config = dict(
    d_model=256,
    norm_place='pre',
    norm_eps=1e-05,
    rope_base=14700.0,
    lr=0.0059,
    weight_decay=0.0,
    lr_head=0.00853,
    steps=3850,
)
Each number is 128 + 32 x the weight over its row's rms, rounded and kept within 0 to 255. Layers, rows and columns count from 0. Numbers have three digits each. The size before them is the row's rms in percent of the matrix's.

# layer 12 attention value, 256x256, rms 0.211, rows 217-255, columns 128-191
091:136130089104138104098149094126100088098121084138129179051108165083163098180138104149134122193193113112127138093159137092111113136131167072107124124148173112161113102149171189061158069101120117
091:134090139105104126161150110161120133159073183151131132105107171145184141200110073115110166048131094108121152129171148094179101185140142135147138190107129093111144114114110142102094104139129085
090:088137137161150114057160138141103139116101123128058142075102144132117125128098112128087103146121085188168115087115127111132148143100097149123122086087098149127114128103109110149110109164129116
086:106158128107118131075163165131126115095148150079108140119112126155113128077098166176136113108142128135181147075131114170096085113158131147075118160178058180154161070145181142195131078144143123
088:103181154152067145122123133106056105073158143155166171138116158155178173119077112159091116173107159080150119147115134144165180108119173110088149171148133183093106190124109099105141108079105128
092:162131128111179175145073155140097160096100087083135155105129122110157100127124084163147085091127117129127157078163095169141077119119103133117128102151168158052097122064133133119099164108145126
092:098155173143117082167179137132105112097111139142118149150118129096115123162105119077108187100170086148161167110144174143079165186148109155098142094127176141191160171095080106124108159124138159
092:217139187125142090115160104072091099094179188174104151090120135121159106148176139108126133143157207115156050175108150153097112125131165097118159085121108114146112156137093165114174156122106144
096:151132132115156126102128084125148113204083105149202158139133166057120071151095162157129111146161136146178082135119092133107109128176074079080110152085171114115139147157119146126128153123203132
099:112205131109162103115181122089099113130068158112128115092136110155103111083100215139124151114138187112095131143117123100130166142118139107071146175150134094152133148170166159168108189196107145
088:097147162037075117109140137105156201185110132127054178162154134142124096121080136152171169135123115077171152147157169082109106146091181096142118169087137135078117051126171135078130168166092131
092:146126120119141084125163136143160124086137176157099113132110113145143140140120139167117107129149072054082078123147100145121109134113118087101143078060117150070150143139082142165166120152077134
097:110090146162097092132077108137107095074156182183115134120253094076081110137115111141116173154121128086058128131145099096096083164143157127150129160172140101111149135129109117130184111163145123
094:131127142151092124184133139091082169162180140136159076147147125101158114160158081161098152132095137110096146100189120083120068078125140118140114173139155121114112142175148162139183113109162140
086:124116119093132115093106135176159072158114142185130114145210111116148150073153133093124115156146108117122181124187157162137180100165120142154163160247158104193110095148124106153140161177131151
088:093067084083078138090103165172142088129096114155146099152173097131177163151180082101109103172077128142129126113129149168100050107121117150111110129140125158116099150114138094137170077124144108
101:103119159107091112144135113099110166141104131160178099068156123166110135144109137127102205101127138167133102074122104114078094134140150116082124138088201104106140153118121115146180167169148097
092:175142043143157100168086075147131165158123142141109186127158103162151144150150128229123075213129108172104102112111095124161138120089128108121111171103129097184135154084172169177062180101129161
095:131146127117163134135129091134169140150138191109153099103177108113133117121168079103147114089086125099071100141082054138147094142107158057077119134113109040141125063164081058096132142185154153
089:090135079185161136109121183119109110174118149112077131162080048111126136087147104141097160078088171170155144145138091193145173174154110171079139095142152090137166080112081146115124126114134122
089:115087148191193167189107111159177099176117107049155130141123114093113116101149134170096096068110161095121085108164106135085163159172100104125151183128172147153061132133127108170160124070110148
094:102144146115111141155100121121127149139121110232156137157150178121119138150082079190138098148100215121140107096107112114081065120138171106131158146133174087150086116087179173081107062151118156
096:118149140164142142138094100153082159155130149128063107146145185140127116114098133152155135130115083130176114129145128092138095159155137123130173147169098082115115117087110161067175151073145175
094:120121112080160110194118170186127124168113142138132125120186109132137185145099127150138158148129184130151170080116059144160119122094164085173086135155140086113097136099108094088087112131153095
090:196127142198149077133118134180146104161151144174147102108063203165094144117085141088149182106118140116153135154109100137125159087132144141146138122172101136174116119059130094107102130181128166
093:141119127159116164094145130142163165108141102113069156102106098071189167118139165078096107136101105172130091116137178145111161069217126075109161108137113125140103108130136099153169096139140112
086:120144162180195123135109139176071156133153127171104183187132105125118138090147180161143061175130128057071098087091104151126115124139115177137139107169165154156074072109131122125082103167128136
089:086128132108105131124182080136096052108066167102168156104133106128143093119154156100120096159117111130126109138109101150135071082122104084158116065139150109124164082165157103103062120127099122
091:107133104140197142148096139119145133118099123119081133095158123101162113133118064105106128156108138110118109067163094135103179145168143174142172119124095115121100128085102158182150110131064142
090:094139124147061094106070089171085144142164123173151158119079152101090124134122108137119128169133147098107096179137149152115135232069137111111123156161149120145124102111142136148160051140149083
091:133128106088163127158159090149080100087113156127120104155115101173135128125165164081137077106096167118089113204135100119067118056141125123106132075153166063119097074117108139106109102154138159
089:103084166166097087155149103144119175208068139129102113191092131089124143132088099100120131144135176068140103144120142093118139113074126126190075157046161098156107095102123183132148112137146152
093:133060149139195180193093160153130119146196139150112181100150150169156170141122159141114164059109043139128129074105089149147151133089130108165172090150130085154089116186198086153113130123121066
094:160103079080093114152123080123126158131140102154093127146112168153172134126109176113118117147147086145092139134160110119121177157122115118127087095169153160108071125117128107108158154145099085
093:143128139177148111068096175142174124140146186110111125067121127149027127126135166131132060122128134122102147115184117152116115107118110124144161190110154118181182176094161112208161132092092185
085:112107132129166157168120137161111140099085140124107104139123129136157117188144088182135184165128087173114095139083118114124184133109110118137218094125153087137102178124153166142166116123173111
088:145139108105159089117122105142108119108191053146149130135063098131195170126131071125164101093105159178036104121115088148146139090177140092193179150117143165100086115119168084102112123185119115
094:147136082126138143124153118148117141113140141142145159131177114089115106150067136185131119090129094178103102104116108101134117104146140059137108139102134133173139108086100066127150132142183174
090:146094096178118128121145044131062114145163163128160153134117112113159170108136088112127119101173103193146158142140121145119150122089128134119125135147140190084189151115121186190101143159141107
# layer 12 attention output (transposed), 512x256, rms 0.199, rows 409-447,473-511, columns 128-191
102:119094158158144126132098103104134140097173133116088123094116089167155100163136163156143080161146052145091147093124128098146040122176124141181135061208107151185152074082155178154132131114158128
093:103165122095158171112106122126130152137179153138176105138196133137189116062186148170121104155075152127088088097159075128151127105153129139127130102160128115088110127134155102178125125210080066
095:099101104079168128097187138023167174104150153134200138108120115133180122116127159120107094117168127114112155129114097093139178120075126144149130082086075150183130128171224145086158157143190127
092:152141075083049104127143089125147184065176130164106124149182137117118113066130105160068102096169108107114118127106095101124116105084138203109081165178113083085116119143129115119107122138130119
097:180143136097081142143060112159103142133138163118115169139123111101102117154061114118171203144137187140146130113094112180177090135119103158183111116152148165146104047130119212165152217134122136
104:138121135098128073154128125101176106084114113182125110176182139139107121127165118127092109152140073133118087133140175058132179194143118124146169115052202160092065076188100194134172110153142108
098:074094050126154160180053174116155163150105105094131079161073137112140126114138129145140106152097149120078132199088147088094141080113127107148154118090189180114143096123164112125055163132101097
104:125151073093087113116173155191145095130184121105035148093112129109121137120128148100168113121125174127088118138141124133080067135179117155142110183150136109151160200047104134181105099147148130
104:147123142128143114187081114128206148207136094133105086065113072165138090156162178194168157130085119178129149125156151107152114106114152134149073160066096156078148161178120136120092107114089077
105:144180118144132124120106161181078155149055147138190106118118089135112063122120176080148077115180089092162184121058105051119140119157076125104094112111160148135078193137100062119105118147113155
097:114102129113182105102044225131154103104173140077124087138181137121152101113123084171149135098139120159135114111060147143132129145147135119157080138122103118135106155108119098142096106095234076
104:091122142057126095134144098100090092130128112106091108148146160161113099139086146131180134126133211179155137119111142126161156101160119147137176119153128166144134054165129116092131156106117113
097:116126169153131150105162040079115131153139113150176105050149150123147100014087105072173123116099129116148068140121107111148087118105153146163160093116123142124087112106157155123072117127188105
093:106178087168199136063225095160146141063127124120134198132072080111129124125178086100129148163167165157143141087063114113105142082160122099051168136098134033074164112168161138177127092096108133
096:118145131141093128142101104120117111079160174102176030183166151093158124181153068060079157133113115077152114111109137048104096140135104185128128098137122123132068168113090119120112098097071151
095:101181180130123149193131071130140102111146143085119176152095142145169178148144137152107152116158156150122106133177114129157159121163155111150138132156175141193142150115097145150082156148113129
116:125131184082118073103166114174128088163124152126119166113152136157170153137094100158114162119093140103153131165106123150110169104126160141149149148130130112167113138132176173136107135033094146
100:164118059118134077138036088125129138106191108103133119120130110131115114116124131133034211097106125083084165173160128188170180114163145147133077141129116165129133108121140151085140180109158092
097:116135158099116123138116103141116158170183089130115088143114156162105042101108091080128124136125064098077225143112120132088103153063129164104123158117084134127134146135099144119121105108131148
097:169172112067145122077145106081193138150139107093124192105170177120178103080152159071101082145070115088138111095154099131143147165077131133145130093129159139161121093102136173163080122209111148
099:114118099108142128100136094108089148064103119124139174173142140139129136112175108121099079104125086107120150147063143127156179079069104120134109157052137073155166157173158131111144128131180136
100:175178124118139102134138142078172142143118192159124045200146099148155142142109174171107125127103095151106153143126108135079097146105101066141175147087140151107103146169111101088087187134085159
094:110107143166166140144117176072135146114107076166128079174091138114092154158125146109120168083147124148142121152108142130132175131102085133131135124125193139113072147067097155106120083170126115
097:098145085178165154084050118108172154111142146108139168140133138186163085130098092106091162142099147124102069135120137144107190129074160098095096104055104143175110139082149173142138177141105138
099:120045067131121134171094155148154100143069138143103124159147082114171113072104072114152153198133090139126050063167098117111114125180135083121166053140082129194126150137105083167150124100183094
100:043125163115134111145143132091138182130162063155115129070132107110140128145117120147086156047099125129092112128131144119124125151170089103127098150154118133078140139046117197179132109135074137
097:126132185122086159169113116141150130167099128137172095172099121109091170056175161081147149176207129161101133095169201127108170175112095128103105168171107126067123045150107157153215119138107154
104:100172069108066117098102168200113123159126121083151128116159109111162118224108133134110152098124134099137094159151138148158159143123144078117091077146122146121071100145186133113106097102121107
097:124157109146170133119134147152182183170136178077161115131124149120087105189179116121129150099121126175125151167139110141148144174086147096134157085199149141117178143159138099141135169106074115
095:156191112143092116135199128165095114123137116148103142177136126155130124177108152165194135164126127122122097075140175126147108070074119124107149148097101175159136110074120168144114072048111129
101:153115083143106188101139108152029081110121135127175079100120133096133104169082133097122110086126096108085134124146167118141106123184143137130082129156156126179130145172131045173148202122109137
104:188157157181161110107177111140112172123104087109189189117148141131136123179135112134182158116120130092136206096131102126178148116134076081155047149125134184140143156152127156143177102116078132
102:064120137152158101144071090122127089099104119096103090138138144077131102147132071156127123157078052110052119149110111152128121078167170119062147138178102095107135138115155097143163130109119174
108:117158154096149117087125177120107193119122102050153173150109129106159154104137078178134140149127155181120088098112113120155153168111141118161128116151101144101176087086157139158148146079127132
100:137069096074129095091138111207150158122214098089112089105139166129163132155099081086113113163200090106128111123140188117116160169125124133098095124102141155097111106142145117105105127098171111
096:134129146114048180089108169108080058120136097152137197159121117116143128141100150213090152122117132145105102108126080147180152119096073141067148133111098111117140131161105150123151139137145163
099:100125147089177061144101082154132143120032124153081187111102108119155163121113177081140159114153127129143162127159148129076188129086167152149127098195101138149157128095144082165114142130115126
092:152112160116102112076142135130133193101136150105140133093128140176141099166095082156144067109109187170152114132134131102083091155163145111171164065134176152121107087113147116132099154188159168
095:174131145083154123121111106127143110129180158115105102122111120099113136139118124116176093120130119106152106181113115127180110129140154107124129117181124166215145103071152075162129159072078116
087:132194183096138131130120134108087117185136162087105089150150112095088144059112126084104102105037153141120140125166096076105148146073123079160110134084114152096103122145092166115109128163109089
093:136097137225142125131128101118118100113092102148111152199108157101068132204128155095166109110103108124139139113098163136134136091095082130138093147116100110161145161129059082130066150166131164
092:192135130125123144158052107166109111151069102195123147150109099098111082084109111186122118179087155129113149195185131135124101134187079146172197154179159056049162150126064102151156097200114132
087:160106131145156141112142099129093112218099061121172115083066120107120107060200095106116146125106171149113120165121091181121098089124131078107113070105145143130132131171131159104143155084091072
083:146094141076123157129179175091137137169176072158127116129116118135141141068156154115062118094075111151120128171126113124116122106145144115160170130129095110129163102076142130148122145107089114
087:099170083117137158116166093187122107106095126089099179060094108075185141138115117158185122202168125136156165166135093171124086088131119136153109090143101065198147159109070142126083113089094144
089:198087165114153120133154120100091133132127148172138140147174087130063139120147143116108117090096142111147133134112151125138115133173186127116130124136075150119115144125099084049147102134142094
087:120101152115173198073081140153075139140067171089129118163152099121097110116110155123072127120151081132143105126155107135132193141191157153088121118080083177149162049161145031174138157067128125
091:077173110098123125106131097098050117096085135121108136130133117109145132140102113113083095149222139202119083178158137122110172140081123177135098110178064193140158114123107143137166104114109144
093:158164117147111120085140192040130098123146169118058105107104193019154118133115120102070140055094173195146111149149097162132129095163199108153115113119063094114144120143133133118115145135119101
085:183083137141119159110183094095191128093173072132110145112125121147097096120136157116129147142105135148130102098135141167155122114142161094088131136153130131127140123158105143156135163187113150
089:138164139167086146107065159159164170163161150154117094137096117102077140077128112104102158132133084144122091108160070104089105124087131132111105086149091105151109196098124154135130066192174108
093:105120081098110144156138163124087108155134168063139097159124109149076164156151194173120118109109129116151153183103069167083128110151164170098096123163132149124143132107088127142123104143062105
101:129153149072130085098149180078098090206124140099141121172217172137085149123073141163114114122111098161141157136151126131117141141084094100168102138122102166197045120090104140111117084147090155
091:081164120137163143148199076195134124163117097145120228111102138140126035136135159164146147155111140131108161187139110147145133128149165121086122120136154155106164147126155115091105088122141062
085:159122105127071136131173193094087135141141106134108091102154142169122117094118145110184132137091171117143156095148123123203078147102099091139112062086091132124183108140156089066162114079191099
087:180168080149113108141124182129130105054130085125156135157142138077094109069115090131107101162162133140206148162147051080109091173093085151146159107138092130151128105195106142125148118139169175
091:138092180094137126127065156106161097157115169103102078118081075146155155142125176115138147161158100170169143087150056097112105108085114111114118073126075138113094135129141096164134052117143119
098:138110056166105134128174140092131150097119141126066149134131123133099172104129117137192107114153171113167097148093139111126124112208146082095167127129182173141107152121081197162116102149081093
089:119109124122128140173105120146134064088152155143136096089090133182071113140112136181107176196162171128124145154126143124072096100093146177144146100111129135128053218112090073145142164078125121
084:166166138082124164192200141138139164113189112089135148080129130117138083123137115131139145134116115142161192149176109102103088156205095144080177092140089132098152103133186131154105116100088120
095:155087170129120130113111195133094061132160170167193132151146161114045142073118142108128104121149135177167093118107138145110153149129066163146141095148127140121080144153123155159145050084114094
097:093138122108098118109073185158126086139078064120130082143150113123214124144148135132085112133123128152129150192124148096157120085095104147079122103106120116164174135097094120098105138102124115
099:216121109091072170109239142130121128130150139122095139091169120153108180108090160150114104107179081142154158165143105119151164157132090122160112152152155123112149156130131109123122143100087140
083:178172150169170159091151118119123170118182133128149171071118141145118137108135157126121101084082150134187161142078178152113179149099133149140106159119157089107177157123104115103101077157095196
085:162155096152096170094180115160174094095137117191132149157075146125142150116081163145134079141119120139146153073180132114122181119106142147125182172167140169119169083159096106112134089152134104
088:150157109082107127149164151160121179075201114125121153056139081147162068132116130171146165114044130109172122100158131093125176121174151125109151139115135080127132186084158076178098085135101088
090:142096177158142152102154065152155146116156122124110132149130143145109171083144076081137151162093139133140093158119151104094105112129081176198178150131184096111151128158092170158150194147114132
093:128139144107092124221123094100126120125140079150095135142136141122152118116116116162135090152158210084172128151131109101119114100139090130115154149066071132155127093146110164151106087096226110
092:094084148188220123174086084118163156095115112121162131083140163051169097150117110118139128148085145154112148125158103181126197163212144107135177112116125182091145184217123144111164174185118152
089:092147131136153139157147110167142098123131101097099148160147143122116160091117168222147121158138128154147106065082123098145131130116099203124104130100129169179144146061173184125145076119119138
089:100104136136167114140088132113158160112088131142100146165141071139103108098190115138124068173114134122122164125124147130123106117102099106109133140120141136181133086106094083136076047147118094
088:124122041104024153125101129133123158113123121127120183084100092138069145143159162148130146096112092114155153055117141164079131095122097149096095065171095080156123125066133098128140154137079140
090:081167130140150098136063114129102115085145111172105110084107089129082097192136154113140171112128135158146194101173143153133105106170185110123177110118214103142120190119122155092096156186175081
088:125159167093133080179113146077061168109122151151137148134187103116116139127134096128166118099108097112111190158135070159154142182093108151108096119100106107117113101142156121152153129163086137
086:091144046195158122091107148151143159136142145101165134105147137144120076094114092136127123172151141109179107049172141108128075120085204128142115141125109183183148114143125099138095112136115112
089:157132120138151161132095163131143097135166147093162082144131158067145117163119103155154082095074153165146057142084128081113065112112067100113079159142143139142080143114132139113154088095103148
095:097208114123162109149124142114123093175079121117166097159164076082121153121143179133147119138169118094105087156183091143156181157156127147131125083125121185089125105179107171093104124078074066
093:047164126133104138103112097121127193122110064133149131111147103056125172087134075170097096119117164145120152073103083121137128069158121138130136150102155151083115122171111128094100142150159103
# layer 12 MLP up, 768x256, rms 0.191, rows 0-48, columns 128-191
100:078098076098080160125073101175141122122107170096071096039134158143139098132111123126180148132095111181158107140165130126160153096138065119128112122109142112130160110138101132105108119146099169
089:129155103146100080113176173160079085140176132105105144159108125145178154116090156084139107102103107170045161122109114158167117117147145114161114152184122131091128128143151170120090111110196137
099:114110095141161145106106139121124159156086187125085174148108142101164109176131103125109143125069159185121126147110142052071107102161094061125125139118160078118118196115150112151176188158119128
097:098157100152122080132121087128046218072092163106132142103198152132134133129204091109109218156145068168174097165142113186120110133129146168159116159096142116111181186123178150067159142113130137
101:182067136100199115135133143161104124078122069143118111076124223133162092179063134101064139163156165152099110153127096075128128099103118083086091113088113102134133024124142136108179122126104151
101:134120162093081122116136129140172112127126136160118122125109117124158149107163053074093122118095170141129062173117125122149154153144137145078151102120124173126163190123139104190128108196156140
092:125126123135080116141125108112117143160157207188137194105142164113113154099136099170161130092109123168159099064166169123176134151108114082179087184134124091093124130151154112104116158127150125
097:114128143160165106119111103122075175209138127103120135102100135195137139150156093149112107165130093200191044109173078109124193064151077055108164155157074132209145158115141110129157167140160139
095:154096142116188071188184156122118076146145093122141086140090137110196147129100161112121195113136160114128110142151151162167144097135095138179109133112099085077106118140151128164119167122089118
100:095112159024134137071141126127180139184135172123115157098089145173110126092091130158117124138171082110109162158084134171152077110155150081127108146061134127164166131167122115119121168136129119
096:121125138087137052113141123128160135174152090145100218119123077138159101171074181156183075127139103135167104129173162103149126138081135112142116153163096137066093133141159130151169132142105143
101:151154120183115083164152146092146117162151173138148113145094151161169095087081177111148122139102083145139116182100175088155171162092103098143154140134169116119100082155093122096137087103146078
096:130121159105106086090129099133145207109080124135106105118122093146097106105070139100118110129125147191121077212145173158117134178111095165138134138137177103104110100126196121173140149097115165
099:131154108129127096143106164080094133150135110139070108090113133096083104120089142159134189105095105144141096189112136149059122145114114152125109113108128160134106116159067118125096133141074154
098:191143175119107158168095123146133182134153128140105156074114117164145107166143162154129147156126138188123100125085076099115199120095113150095144146113096126113160167176127175127155154179168150
098:142114167116152105142145130111136121070178100165143064157112152102138123104162201117143065134104136084134136100182164153129164067095116059121182193053111168113099120087076073084120159133146160
100:093134164119103140028107100140139095110164185128143177124123087110130130163113158193115210120081105213106141136120147092100118153083129157169147137124115085098090108083117082140148157110148198
103:084098171130127072127109129192161125128146109149141115151184130050136160142112136194131122145177132135129131119156166125114167023084143126160172092132104105084121123096138154138092143140140127
101:130123118165154140126091121166136105086094088076174168132147106166107190133110124112133173173141105115156146114137105133151144103078116130124092129102133131116208132085143102179077125185093131
099:079119150055110122108110156112123149130123109103158105191063162142145105127106121105165054116129136159166149128099163135125146164149157086136115166175134185103111144198130082155111056141146153
101:134123155048145144169158110176111150167129095139140112126097090140156164168151119113137107176112116130158091217123132134146182096168086145148087088095139130116131090130171102118119109093099097
102:112162121098094146145141104174109110076156120174164107179165131143174143100160098078130168092097171104141094109104168116156148093134138104093074193129153069079128148171163124123146074076179126
100:145158149077116138142111159138142142194088066138092138125146144119162088168100124130170148093127097144137153095127142132129094151126111076204116163118105122120088100157115136098123066100076139
099:109090115081179141107144108166117098137140161156135162105167168123180181182156110147087169050130079137130137174154137168092054120079135096137090156127142103143063091142095165166121114133156154
099:108166096112139064114113142129163122109110200162150138128101142074194122148160116088159083078059110132075111145156130119130130132142123160152113129159115105188143116122138137138112108123084172
100:094117105170108106095144123173109125166147157108114091074103133099176120159103146101145159133135105141110089129113162143135141144101104158141126122105161133137162092166108055133111104065200160
104:108160133158206099074090108126130141090168098145134155162161124108116134184119218141098147111130201168091169154059112095131119177118108151164146141145154107116143140158114176160105177115092133
097:160190132053190155121147103118113132112154122130108177104111166110128115158155183155087149154155081139109112096169138108149155127142168105109078072096179152093118164105075129183116096092157116
103:134085147135143111139179088159122117142187136092129203082132074122082160135078163093084188101139087071149186076106074138050069123105129101122115204089132134102114173077137169107175127164182098
098:070111126093113043087096129152127121202113152106200176136173148138128116127100149184160103103221134097119064126106171156117130099134132118088146119090147129109140166096177159105083137150129161
099:113196079122037119133124100170128137151118147144147090132146153144180186104089058166083161185131111158131088109112074150125135104118126111173103032097121145138138132168155139175118130104138096
100:117109190161113158124109050142133107110180091104162103122144135193196086045115120133141113179156154103076126139132121090120161143146133111093110158142104124127092125128106115178154118073102154
096:122105073072145179147098139091125187109152155152140087102123114138132119154216128160149175152135098119152142156116118163125102177147129130070164159120110114152104133174055139174134163127155142
101:115164125139150048163126139134132093132123094094171119112080119121159123131175061177146143148096132096111121128164110131100102121136099146088164079138143151106122128173108150166121158125126147
104:159118104111115105098156090051122134182079113123133140202129086119042149090159111104144102161105152065136128158106146109114089137120144139087124181101101087170120155198093142107123151147179105
094:152115199065068101135178148119110048114177101105165129131129070133170165145127152130150150157103159141098172160180148102124083145086115124168220120178186143131104104107117134121119134114103083
095:104158126073159160093081057131130096140117130206104116084116172053175070123106072104181121186135125151105146069125075126178122119129109125067147151138117067129135124091100113142077157127131104
097:160166118086134140130149138109085130090210084163126167134182173078117164143134165075149144110097135129122083201178118153171057124105100134129190125134157088117133106102117136113129134139105143
101:176064104135137194094114113133129122189111104145126148124129129062133138128168152137103114143110096138140099142081104201113140037149153072091161104140075175188135157142123151087060158184178107
104:083144152120127150169136141183192197121183140052144151125156101155171101087148120155134127114171089164176121137099133091086148076187124165115150188167153162099173162145109163132076061125125156
099:108130116164075060135148103154103120171117119186114129094119156113142133149086124177113134170172062123177126152125160134138132081113180153134093163150086105061136113178163142080135101125129152
102:071094145091170127132067130149115126131137155133105108092166106125179120156112134166085115175139102118099172119171127119177138130129103062107135120130138115093193100117146074138163100106129163
101:093141087130129114141039149122131138157133121158143103127140154080144122114143132170166126160095137140133063119087098098138114135130109160126116165136123098083123162139206119115171088139171192
096:146171099128181168161083074152128122188109069116101093148089132131158176165163098136116153138106164127091065104091128128175069202142132096101048142109143141143153105126151159101168150148097106
102:086131096158158119104126121154137171121168140093168150129120150122134143174119067120105108111205094123168101126183190117136075174163090164150091085108116134120183118128130128094112138118114119
093:131116112071131148112095103076119126163134089151097117161184118115192137093141153138104186203117186148141147093142174150138108145087142138114104141118059131089150079145102178119139116080103112
107:086116063155072072157141125121135130128157129155149164177116116127138112150115083143091121115131080076172103165157113106133110116106069155148134158091097147053163086091135186094126161120137076
108:108138061140178137152076155178141186187094165096122174139078124154103065156064103153136182176117119152163101145107090119098120127078138108082105183097125169189104088079153119083151133129174104
096:113119113139150084145091118062136119113146115146097083114165130174151183166138139140134120188110098132138157076121126129129157144125121193156158133111123080070103121124204105057070113140125081
# layer 12 MLP down (transposed), 768x256, rms 0.213, rows 0-47, columns 128-191
098:191132122094114121155149136133078066121081120127138147143130189158127158160137183139128105137133131155094155136115054106114146141132063111129152176147156168094108156105067144133077120102094097
082:102118151106199170146255103164115170064085149147195130142143126147109166114123057145202186117089134156180088173121170159111142135115123095143138144142130086137173149098090142133156115107073165
103:100102145137104168131116090152106135096117107077099126079128120128109142068125136098155124094108139152090063139166125128106159108062109152160115115115109098131185137192140113108138127151117118
099:104072178109091125155122125098137114114086087139161129167114088168170074140072119106125106134147152117127095107131138093138157131205204117135124182139182099129103121154142078135099158109151131
095:135141200170148115140151160141179136144097120174124106173047169134140150074164088099101130102100120078100092171151150146160132134096127094116108140075064152109124110094170125088105096180132115
094:127060126144104100130089085138133183148112134096132095167117156115141188106134138127170140087121197155171077154150107095095146202151106155170073050144158122102099149113122128068126135127193187
092:056163166107142111112089128169098161073107155134132124151090158111122113148112088156139169156156124204085145162086133095110189110141136161117182093113087150123134103123106152127164091091052112
101:118147164073182119095216132172106136171144146167197130167105100146123153075110095146090112123151100117145127121138113139161152131130106079122124135165151189156151172138097158124163163101104113
097:191111102069133120018207109146111116123051126150118138149117107171070095138109093143109140164120159104126113115111174146081128116133147085061139144200127180142150091182121100164112153188138150
095:104111135116155121085103197143144148063102072141091163089121179145089107168127123125122121118169084188136152130142154099106145178084119100171103112115143062154151105095133109147111170085143123
094:137133144106151132085188103209129156161185110114200132152128169152173133066141119123078098136112141156154126128170116108106175092176078174132154106117121188186102158186123110117123173152093146
106:106084165147106181165113134081130099118092125096184167098165133137119161174128090158130086180102151154107106143144081106116159117117091145123147142139143113088137139109182149192177171117096144
102:114140120135116120131147121187155101173137158093145115189067094136092140104173138112141074129120164125154153166148132121075192086157157214113070157073180209157084161166134138066087106115093112
097:104096091098151142157128100063143097123079133126141098139088067099158172163191134073103108133111166112144144127113165138147146151146144142182177110149102134172130134097082084063085185108118120
099:074157091093148120152067071117079136187111165104133065164141111223118158137173089090106124119075125127108142095152144105166122104176140154139108159138157164104131129082078151170146124135108142
102:160077137097156193109144084095109144173110113090125158100104157101178115132119175196124150136152099106159105093084166135132121180092138139093160111086123102140105122129141081069104128149106177
108:082118124123191185153097153130172106177127128129142136166132159100156118136119071134177115145123107149153100169153132099118137085133122163066132147083153145153155081168125101141111106109157095
101:107147135109155161071061081172147182138148121091084150082090117129150103136130118183121098148089125111176120070206123121139131074132089105114145125116151143145140110138151105102124137147104179
102:118114150145108138158119200095151089129172200093091132093170101098148106145084121128128132086155169091161112117178110097107157191109023071117065131131141180147101114183104117109163133126105153
097:144085137133106151140170157110167102163104182141082123111139096123112168143151145160108158119113065169136153095186117113168133107130166114116153120146087091173119169093091166109123221148098138
101:087108072154168154162127162121150123140092095118136159151145079127138169171113130083173168147127141138138130180088069105077119154146098127087134113106130171131075140158091131105129118142096158
102:086162124118096156144171146124142131096130116130152126147139141106121183060093133191095145106162118151164078149139163183099100129096121135054082099162130112201124160161109190083166139115118125
097:096107078111109131144225107156121119082162095136140162097094102084119194147130088123104169146098161147073178083174112093208128173135142112099099134105179092147120141131157210209149155133066127
096:157118121131138097111113169179105131138101086083108151149153114151144094142155057101113085067111133114102138151138129149141085124173100110115216094112078089144146122096134148147095091157132085
101:099162134099130139127178119075123066113150103123172150126205116101128192134158115120151094137102152178125180111095190151132169156164145076100098144142125132160062176116115095098141117089107126
098:180129105137147119077118108168115099143173157170070125180119170142143118106150041115136162097173096092170101140138122112096158080082174096113102094156162082135133208143113099104123153104118161
102:144126128118141151130188115075125133099157122136156166145101122185149183139136065145127169144094116121089120127149069138160154135067111148149059142173136153102157197162125184075161074140164138
102:103134151119161050145109117124078119155081096140170155123110090128152127046106117162132127178179033141138085162087060097080109146117114158100128164159113090064095128111109080155110136093146134
115:159102134148107190117148122173052071139142193113110139106168175148185128130204181109080105126135156103167120142109111132150066119156092063143094149154095128131127130131209173104080200160135092
093:145122144175171156127102128126112094126080075160123090131110165146094091166129133075117122137097110197127090111168131150141095080139163158149103147114128153139063083159141198092119138179169120
100:053061121208133089192138124084174127160202103135174167094165170146114104092165081156102122182101084128109069155180165129115121127134128107146224132187111120098160119138041116158149108123140107
090:106109125118088124078181144140134141103087167133107156089077088112161112115172104110198079159122137116207113117090142141136166153137087051112119127077155126129107084158147116138160143149155112
094:132085164104119115134124134152119146169123137114118133199129097130155143134092103120079109141135112109132180093182065125149139119181122109097114142166133091085095148072161097156077114160113174
102:156112153111146099143088148103158168148070170129119072057175115087135200116063111117112094162114111158133057147147127074100119090139179117116116156094130092172094097079092167127115031136164142
120:192128138114145086084183146119113126111073182105167147176097120123147111065148090125105096117121168015156139134114080099167091140103190185103152098141094143136180176151101087189122147124138158
091:080140048109175090072120169147133134146127099167121116117082119140140139103177105098167121116080125144087121190092129119159148053059068122149172104125081161149140110076156118141109089099102184
095:121128076082138150199105101146066146184127129064127065144183123145133184180123174136162079089150193161144156111159139154139196071144116100125125130138159055142116129123143141100086110231170095
095:115109145138101096078076131149166173116139126093132166113125085157103104146117136121072110069130182077148116120155150078197144131125122085086110052146181212151088091169090160178059078125102141
101:166128200087186138111062130192161116106142137150153135061138126129124157117158110177109154152154123117108079125140075086125103151115147101114076175073165078125176097077151143118143104092122192
101:131092082126094077170115141132189102160126158179117060186130152137132120118088052122119049117159051165197116144136140123096158153080132188139095137096114215110129125091097181134120123127156155
098:127083124092152081077163171152105152062147141115091132097115119126139175131108127130087125128066104086101066135086157154091138138095158135125154020165182154193118135050175102149139128048149117
100:029195093122138142179103109142117147073139132118150091113113167163175143105163135163134122232170121159162054148127155130125134123169144134131139152149143159110151122082153174133157152098095103
106:102106130083136069160036112089140081102141077122123089152100160124153122151103179120140119122108105108141148151083080114117137119094103086158138154099121084114154122142169105151158083123112158
090:104138198152141141112095143107118090079161124116187163168094122119090136086078122137150133028185052065127112166143094144146090153168149104138127144135128124102072152147107099185119115107183119
107:133164156170142059130115122106114106183140093128157175077107082107134158063162124174112097135096148144153142159154154101106056177166116125134159124158128098117140131061141155173108160129095137
095:129174166139084217146144092066126145103093096147135157149089115071157193138165129146139099146163110108102133174127133108089182116128133130086135172150115119087100131082162159146086137106102137
101:174110194085092125111121127175089115168110074129154122123068141159160127119165125159186135060138109129153132180083159109157126143171146103108139190163118148156113094110164162143139084165148186
123:128123161126076114171207106111081097100142071170149157162153130169170131143130133093146064058089168119065080080155111131121136110144107166096158083164117092077137183157080130122154128133097119